From a checkpoint of a small transformer trained on Wikipedia.
Architecture: learned positions, biases on query, key and value, tied embeddings.
Training: a variant of Adam for these matrices, 542M tokens.
Each number is 500 + 40 x the weight over its row's rms, rounded and kept within 0 to 999. Layers, rows and columns count from 0. Numbers have three digits each. The size before them is the row's rms in percent of the matrix's.

# down: layer 8 MLP down (transposed), 1280x320, rms 0.0639, rows 693-730, columns 240-319
# up: layer 8 MLP up, 1280x320, rms 0.074, rows 694-731, columns 240-319
down693 094:477459488541526511482508514491446373499486557487501543457502469516509547445525466443500528516472408428537563560543525517454564541407524455451471446491532469474523443482500488497456476544508489531564502487508486539511480490453464537484498440
up694 101:453521456555481445432432510434555499461544415476538519466455523445469555538536572440550579531523563512547466496510516403448543493609481486499541521506551521519514491513513391466486545532537532521490479434479560477480558606493470457490490561
down694 104:530563553471511512505474478535463441511432569549504531532488478571513475555473498537436553493471528493487467507512497536612505513525474467486474533472545473446478500513506472511449549501552465442549493491540546500424471521542499483507407460
up695 101:457505415538475477594497443515556537531541496424546461431515531497516513506465461503495543527474552529453516484480390485498489444546521516541469542517520400454535466540513536486576577467483521491524480527480453445429570511456548466519387444
down695 102:451490429459515458483552518504395464520423487497508501562469584447501532477504524520436549503452583502451479526470408489522509582502486473515531403437478578531460551489472562439538530542586541485576523471471479514510440492506497569470503490
up696 108:483369438468526469467561509488553493451498497529484518472454506503501539528498543470493538490503488523420482564568518520495517484493530508552476500519525511482504514437547480450496463498525526583466538429502508421447418560460619515501525556
down696 106:491573580498471502514474513510569507456550433505529474470500553545482518438474520456500465450433494552463521458476546505403544448489524446502507424536494570556505459494481459478456461498489458435529526502486558522462473476488525481462513458
up697 108:511557497532584472468373525503495513500486503500476546529416550486502528510520542536417509537482496539482471472577529554440556506484465530541530486488503507567506467427501467427543477507579488577491489483474486487498503587518413491506537550
down697 115:526475522494567524418529537446570441484526485525535495594538464500500539501531499490508503494453486558499534495477450499529474496516464454533508528430478546511472446522528536499533520553430519468513483519455510462494439436465510580433524517
up698 102:459543486501518503459540485478522510433507513555447436499462520483494511518498505544501558423530471469508489520427467434546511431533500481506457516555496560497446519563506477457505532498472417520499493514431544522540456540541491418456525466
down698 080:456503511484511535486471510460465429505555457492430511458529505509454468439552519461491515523543428470516467495514450475538527545532518500497489492488566503502512524499551484529448587421499545477505528474531506536539454515518503502420484503
up699 089:524464515569525457512481461471463569549515500522532542477495455486472404546529518526508496511439537513529429538573461458517570499422446535489493495508510423535461557456498545449542513546510527519458541492450543539617517527495521466480508484
down699 084:549524441484412597487538554516517488556497491454539475523567488505497512526518491504470491466508440508536463440499423567475470466457530479472523565455486462446475550459486484552426569457520497499537448412474491513491485514429569520528467554
up700 096:468484512475516450465528492503449443519573459476515545478446417488459572539520514476536466473542535434505430496538461413499573566536389514493505518451532510531522559544513484475528472504583588536402535464478502500552511517510534472559475508
down700 096:477491465485469525536437470462526488481549500522537394550496436524444476559515534504489543496486564577553526458503495498517517525494526480498526483502482493474455464515519481489548488508462475512563531512496496491452464434497534525571531559
up701 110:483509476451495486473504501474600492512509500500499518588502494481459506534514529481517544460490503446482506430458459545482512550474490547510492486459565485498513443543502508547510413472507537480436553559527503412510571532487508490406477515
down701 120:497448568612438529490458464534428477503537555481511510508504496536488516493545498507433491489525515572541469518425487465477480417429491512473543501507446528572551489527499447469444465526532452432476479536492506534507482546531549569554493487
up702 112:530436492487512487466513588497496571467504506538485479542443505430533457552460547417482484412501462484453536534555538470530516575508497487534511527510430514497538524520478519523529546467555495534461561458495434423449517529492542494508501498
down702 125:462527550468532508489503550462436535425529504519468498473479453490480501467567474590496488533521476454480507512456481485502503448523568498489456541492527519570438530546529531604504530466475482514524464499456472484500452415517473571396480436
up703 091:505501477449509409510431520550534510513618435492542495452528480470459540540527572532510482465486551404537484457515483458603517427589472509506454527516497514546502512482519509486523453525501532531457482489504432492508523497543544451509447540
down703 097:428462476510583563502488500477523521588498472517531527512504532547506532503537515467484513489447493471492541448499484419522520411460483525475509509469449511573502548452494496450445489484501452502502513458463482482498489462460484442467500459
up704 101:462503476445555483493490460524551506452463454546488433528506516514469483535451503447527485452489491505573519436541506535538532492493485450524518463476454481485470462516569489500547507497504497527471518525377460463476486538544514544416495482
down704 098:491552478514529465520508433518519491435467542491546476470490544516452554466517481489490453526509484576458437510491527488478500548502503482443483478466499455453532541485572473538496509506408455439538501506468530479395539542458476557518481463
up705 098:522474528472498475502520447541558507485537570581486515516481505480438458526429512480499415502521427466419446484467476533420501511440430481501511452465476542480478474509581519475517449535460526477502485477475511437499462553505516540545580489
down705 089:470482538535508540529515471476439456488448475472564557543540479563495542529534423458487543508556465502583495415503440514475559516445521446459541488502452479463564455454513479459497565470545467513438488483526544583487511501494527471512548426
up706 104:476538436461516518469454515466537499468480548494513488545518536481478535535497524511483511495464475447550487493498519454553527496519471531513482507445540550405483399514526416500526463563525551481486524511473476527526486488487547499535507577
down706 108:527556469477490518547532551520547452551560540557571511501640539488524468487405483457478540515524515428487530472492466522500488523530487518524500452541501433506425510522525481454527508562449470515479478476517485485478468473396478535460470498
up707 091:517485485507521461416484467462487530449541427506494498546456489489486602558489497455476413397492456443490539417445507435538564494521493495537487507555546496505486507508474491454573493509527507574421529552459466405535542558560472516463475476
down707 086:493547477533513497546489472444476479483494492535429459588544526531526546430519502489476502488527430485413517483512530496416475447469501505490473419504518462494511457458453514517527439529469570489454509529500478453512521532537500536440439489
up708 102:481550465586548510511548426482490542419492486486416398466485423504501491535464497541524542474452541553444493497525473509511537495481510471535556532560554422443491419519489462480463514512570507528490521552567547472578469498599566537435465495
down708 112:509522477418454521539458520510564459565506506450533564528552548490495547458487471516514516483510534483513533438501465478525571497526467568513461520521403594500551463474440464463542541498496501485576474469476481502515547514476494502479489523
up709 095:480455507459478486553437429513545542519545473458461518472494499497471534509480507503506519451475490427423471439554483478538494460516511467523536456489532563514433388569472487495515489481437519512516494465512539484522587477581496465501427492
down709 089:523565507504513483511496486411519445488526540465516431452459531520514517429456519517470484466469537466463453514544503485506451531502473544493535525518547465573557459479500488437510489506462488455530497555455499531546523467501547413464489583
up710 095:454450441464507513526486435528523564482436493441534460525436487491477475508480470460504577462509542491446505456497515561515514516535534432566536497559535511465494505520499464563560530439443634547482514519466510492503496564487498424468491499
down710 090:504521525491538522515497495433469460488541594550470527542569498559483475531531452450443446387537627504524459509498472499554499473502496570488490471495488491460555491453510461499508544544474444441501571464482471536541489478479465506504502511
up711 092:522527481556562479485491496460504527506557535454484477520571427455501466519465454552495524497447532525513506565489484479477504525491522526469513558502493498542481567493520532507533456506556555478473505468509550507480543533542494513500424508
down711 094:400495527494534538535456439536472493589517457534464484523539509503477537485503505405517472418518435449533504420502495486538544480523510523575535537513537637481503449454437452454463486503480494504498472481463552437501470439489491477449488542
up712 107:462473477524491453535492538463467563437523577462458481491503513512499518528533475497384494506538491555455511459541423504529522458530531446501479415500432420532490499567497426488540488543491560557525474506431411504566503508511533484531452498
down712 107:493540520494530464493543489502471417528556482474506475560499481454511436512552493522566449488517527505519498463542451527527482470539462487475521547519518544526554480543589526600586483424439475557511479549447459436475510465468482579480510537
up713 104:455446500560501400456486552457485460411529510428486564477489452529483554509548515563478580530474535560478474541450446456513551480517558506535555504514545479560538551567461472469511558485489462430488425446491514476465553475470475454571482504
down713 111:519441485477545552515486478500574488466478490481432475488565510512536544495449532547507515501502496408632486507515512462502509497471429533558526566512453443569571515507530466542515468450555504481522436513558478467524398426518586520465527503
up714 107:450453488501509480524455480532501557464492476465471457477405579538503480517429498435428569480479523536481516498486538516467494548466542481534562537483473454522512489580507510467540518559543520640498579539407524436538530477526418462522527449
down714 092:558492443503542504527494470527507527507466490498434443457521403565502440480527465459505539514557495565485503433503515461502538521477475522443509523508457470548479515490534450527465430478490582436538467497526522429505546515491494536495490522
up715 102:478474457493564476513463460466537499479497472605420477438536510465473555552452498387465500485462507476599527506484466520534520510467516523497517504476464528474539564565586523474506433556496444451380550529462425557487442553490494474461474477
down715 105:486540507485508534452508498489465531548558539519484501531533508465522493518487482487445422579516482500523516541555475506453535497458454469508474449503534463562539492494449502534451551459503544517565473468536426467430417563459599483459487480
up716 099:505436478500527478544503470533498546517495543553508552537553560422495432537478417472539532466442527481451464438551567436507502428452490480527540478535520528532483468435525453451540404480498515529484525591495472501444531507506524553497483542
down716 101:470425453547496569528468441535450503493480494436544534471554558464522517385482449496429504466425511524506440437513455510500502437473526581475436433515499542538490555511535515408574461492460560503548540456499541525538433478493451529538482505
up717 103:550465526573547453478499516509467437521534496561406475521522487465494529535526507521500461496515460503532511515497527530445507480494490525515474471550485464477455479427531463439522504476580480509413526517470524475495469484525498495516512524
down717 088:433394475506451492476539465515516510455427482501446410468457473452497542450486490505540487468531429481527502499533500518481516475511501567516522539509501487559501517498484476442479472524532537516566546578484481489525484516496464556446497519
up718 097:485527479539465428466476427415547517436524470498537480428443505406481494522518475446422526479465497509420497525493482564500533547531432467542513473535493551515493436572558491495520525567571566576514548514451475558468543533474571542514518565
down718 100:482511504566479550504491519536514468433494511527358542542491465463455536494517464486547424433525518559591506474523458469548485475511439582471511518499525425492539509496489514497522448502471474419514480480525533488460489497462561536473436393
up719 096:510477495542513447485437485483487528503504507502484531520431501561485573577429488477463516471506411404496513490428467490507548519551479430570488459452566476511488485559439473459519480502590571548452560500538463437514490554520547491517474507
down719 095:494469489599536416447436448510524431417415513569502497510447503531454492491581501585457569472507447529596458520482505473497505499545477512442476536470529480560500512500524551485494422554483456540456508527500522455553520485483489511479405466
up720 106:492477486490540503434505540515499411534546435494492441477434489551518519545497573472461530463528417475492508427421419560535515491526511572495462557493567533367461518516443459434474491487450495464483489479456566348491517596496562536552452490
down720 104:497468535520414525476496487591526473527466532478526458548487496512493451450524526539548531517511473499507533537415561497497494448510445507522485547457487494591494523441453536446493493498550470522487557532475454489464507496518544588480485522
up721 100:511564535508530500416456514549527439570537504559558530521509483454483574514495477480480491463501458382554484574482514540496512469434446498533548522468516499570511500528509483463513468448504460514468550481553544482506489596484407509506487575
down721 098:554437561430492548481465515465546511573555466468494488482459560483456490507463515460500490546514468549508521478554463494467494482508456492462521474491491498540460514514595517518502492512469555482536488509435463478562492554490511532478441473
up722 094:497428485519488437375518530452497527543459451501590470554419458479454435544506607541537466498489531437550471550541538438451548552536432495536514474497497485500485489478490473524550515517520427530421518509500499546522520453527498458549522472
down722 092:500523456500475529475459570529461436521503521524557503450528486531512555516517512510475567459435457487437518555429497435528555521483516487517550459506492449519474515416446499523459454499508544608585447497460421515484504515499521422456521522
up723 091:512475492559483494486517501532572507454552479477530593492506557530502482499426477566473482475391504483477525524513437499430501489467514476519509411525529494541468525551491527496534450522464474555483560440545470481494581515483425537504518499
down723 073:516501524472501478537469476496481497520505530463533477552487417463513491448491506497531520452547487538575496535521649512585569499589466527451542444527507449515532553485488504518438492537536529532538414552451494541583512487490536428573479510
up724 108:521489437430498489484463425555592495515504478510430548519497528493475493556545500515469519430462464495459494460446511504523538490500522515523453454529520458463513486534482539518528488461495524555439514536491505457498523553493477550446391474
down724 100:476515575548482481433574514463482524537468475498439479522537563477487501519520538498504588511547416491472485433493501527527492462446487513504575410497474465495493517556478476507477491485517542575575505498491540451456521490488500453484521456
up725 092:537477539499442442449474512485541421485485507482420522497519548484509571509518544508474508492520520457461503473508573513532495493548537515519515476505515476516466496501507498423475497476480482598457543380524522461526489509459474465490557513
down725 078:580528450517505586510503465435489457481509554522536490448552508452553477543540514485466568481492557447452542585507523504506516477462489552462500470512494447547552505453537503468487489458592509494563523501478509523538469518519579490534458525
up726 098:560479495460578472483425499494512504491491441531487459484503558514493482524483587451463472538531514500498498525488538490548515494501423460533425518517512532449473422541531527459492546435483502512448575529484524440472502480506494431527475521
down726 104:499500478496477526574464493533582515464539502415550478510515398481472471459510544385486537432436458493519515509505458482501477439502502600495513576513520491530491456429458524514502516443462452582592513557519538503525515512467611489500461502
up727 089:472514476483536488479499502564548505494538463526494508424538433493510438558509467464477494496556483475496559532592459548431567573456472554532496588475516410535457551528507522491479531459461401518455478586443539494524527525485483529422516510
down727 081:441463499518500535542490473499485521462481518580470486443554491496507456544499487489529480453522455496549548485454496448465537503520499414539462489510526546505503542467535438483435434520506528503458528468566544438516560490432412546451537506
up728 097:486433440504577482511446497511517579573540496507504519504498461516458419589492453505425586464486519533461483501482493480501538558468492541530501543463556502492499455601503500499508516501431506478499557535497543492521435553599576536530459522
down728 087:416475440482531459579590438550513545480554451494498398499517523532504508430533511530493508498500486504497499496521448462487462522512483445477478551420516517463477501495466465539439494567474510504553487483595476581467466492493586502510526459
up729 091:521493473512492481502451485487475371437536489437516557525521567482476503579422490516464505431457475513470473525469527531506562550471521493530535518549523488481481421481460508440544475475525521567402552453511460482536549498512590480505492510
down729 077:542535470551535457514585471481529530590523534462565545493490582485493427365512501457466490530479467492600476527494522388565469462521474504498438522515465498522504578501526491447498503521506479521485477535578537523466494555452518494475504506
up730 085:523583476486552469519472490406527492499513569480488486526521517524474588557469470445460538425475534501523519465485508489445546497522489472531520498507484458553450436525576508492512486479512492498476531533442434438505490556557453435433523507
down730 080:549564573576538452460400488402485498497530533451497520493439568514497492443485471483474508465498500558534535502507473465505532465537492482445540524549556474502517474485557463502503465527588499512507527541482467500528505552514494416436514468
up731 101:468488464508543471469513493479531493482460465537511528452493480467519467519489479517567482529515506506492513515402484420525540448476530511547528463533487467571502444527546455489528561367558436526500473522496569488556488453520474483495498442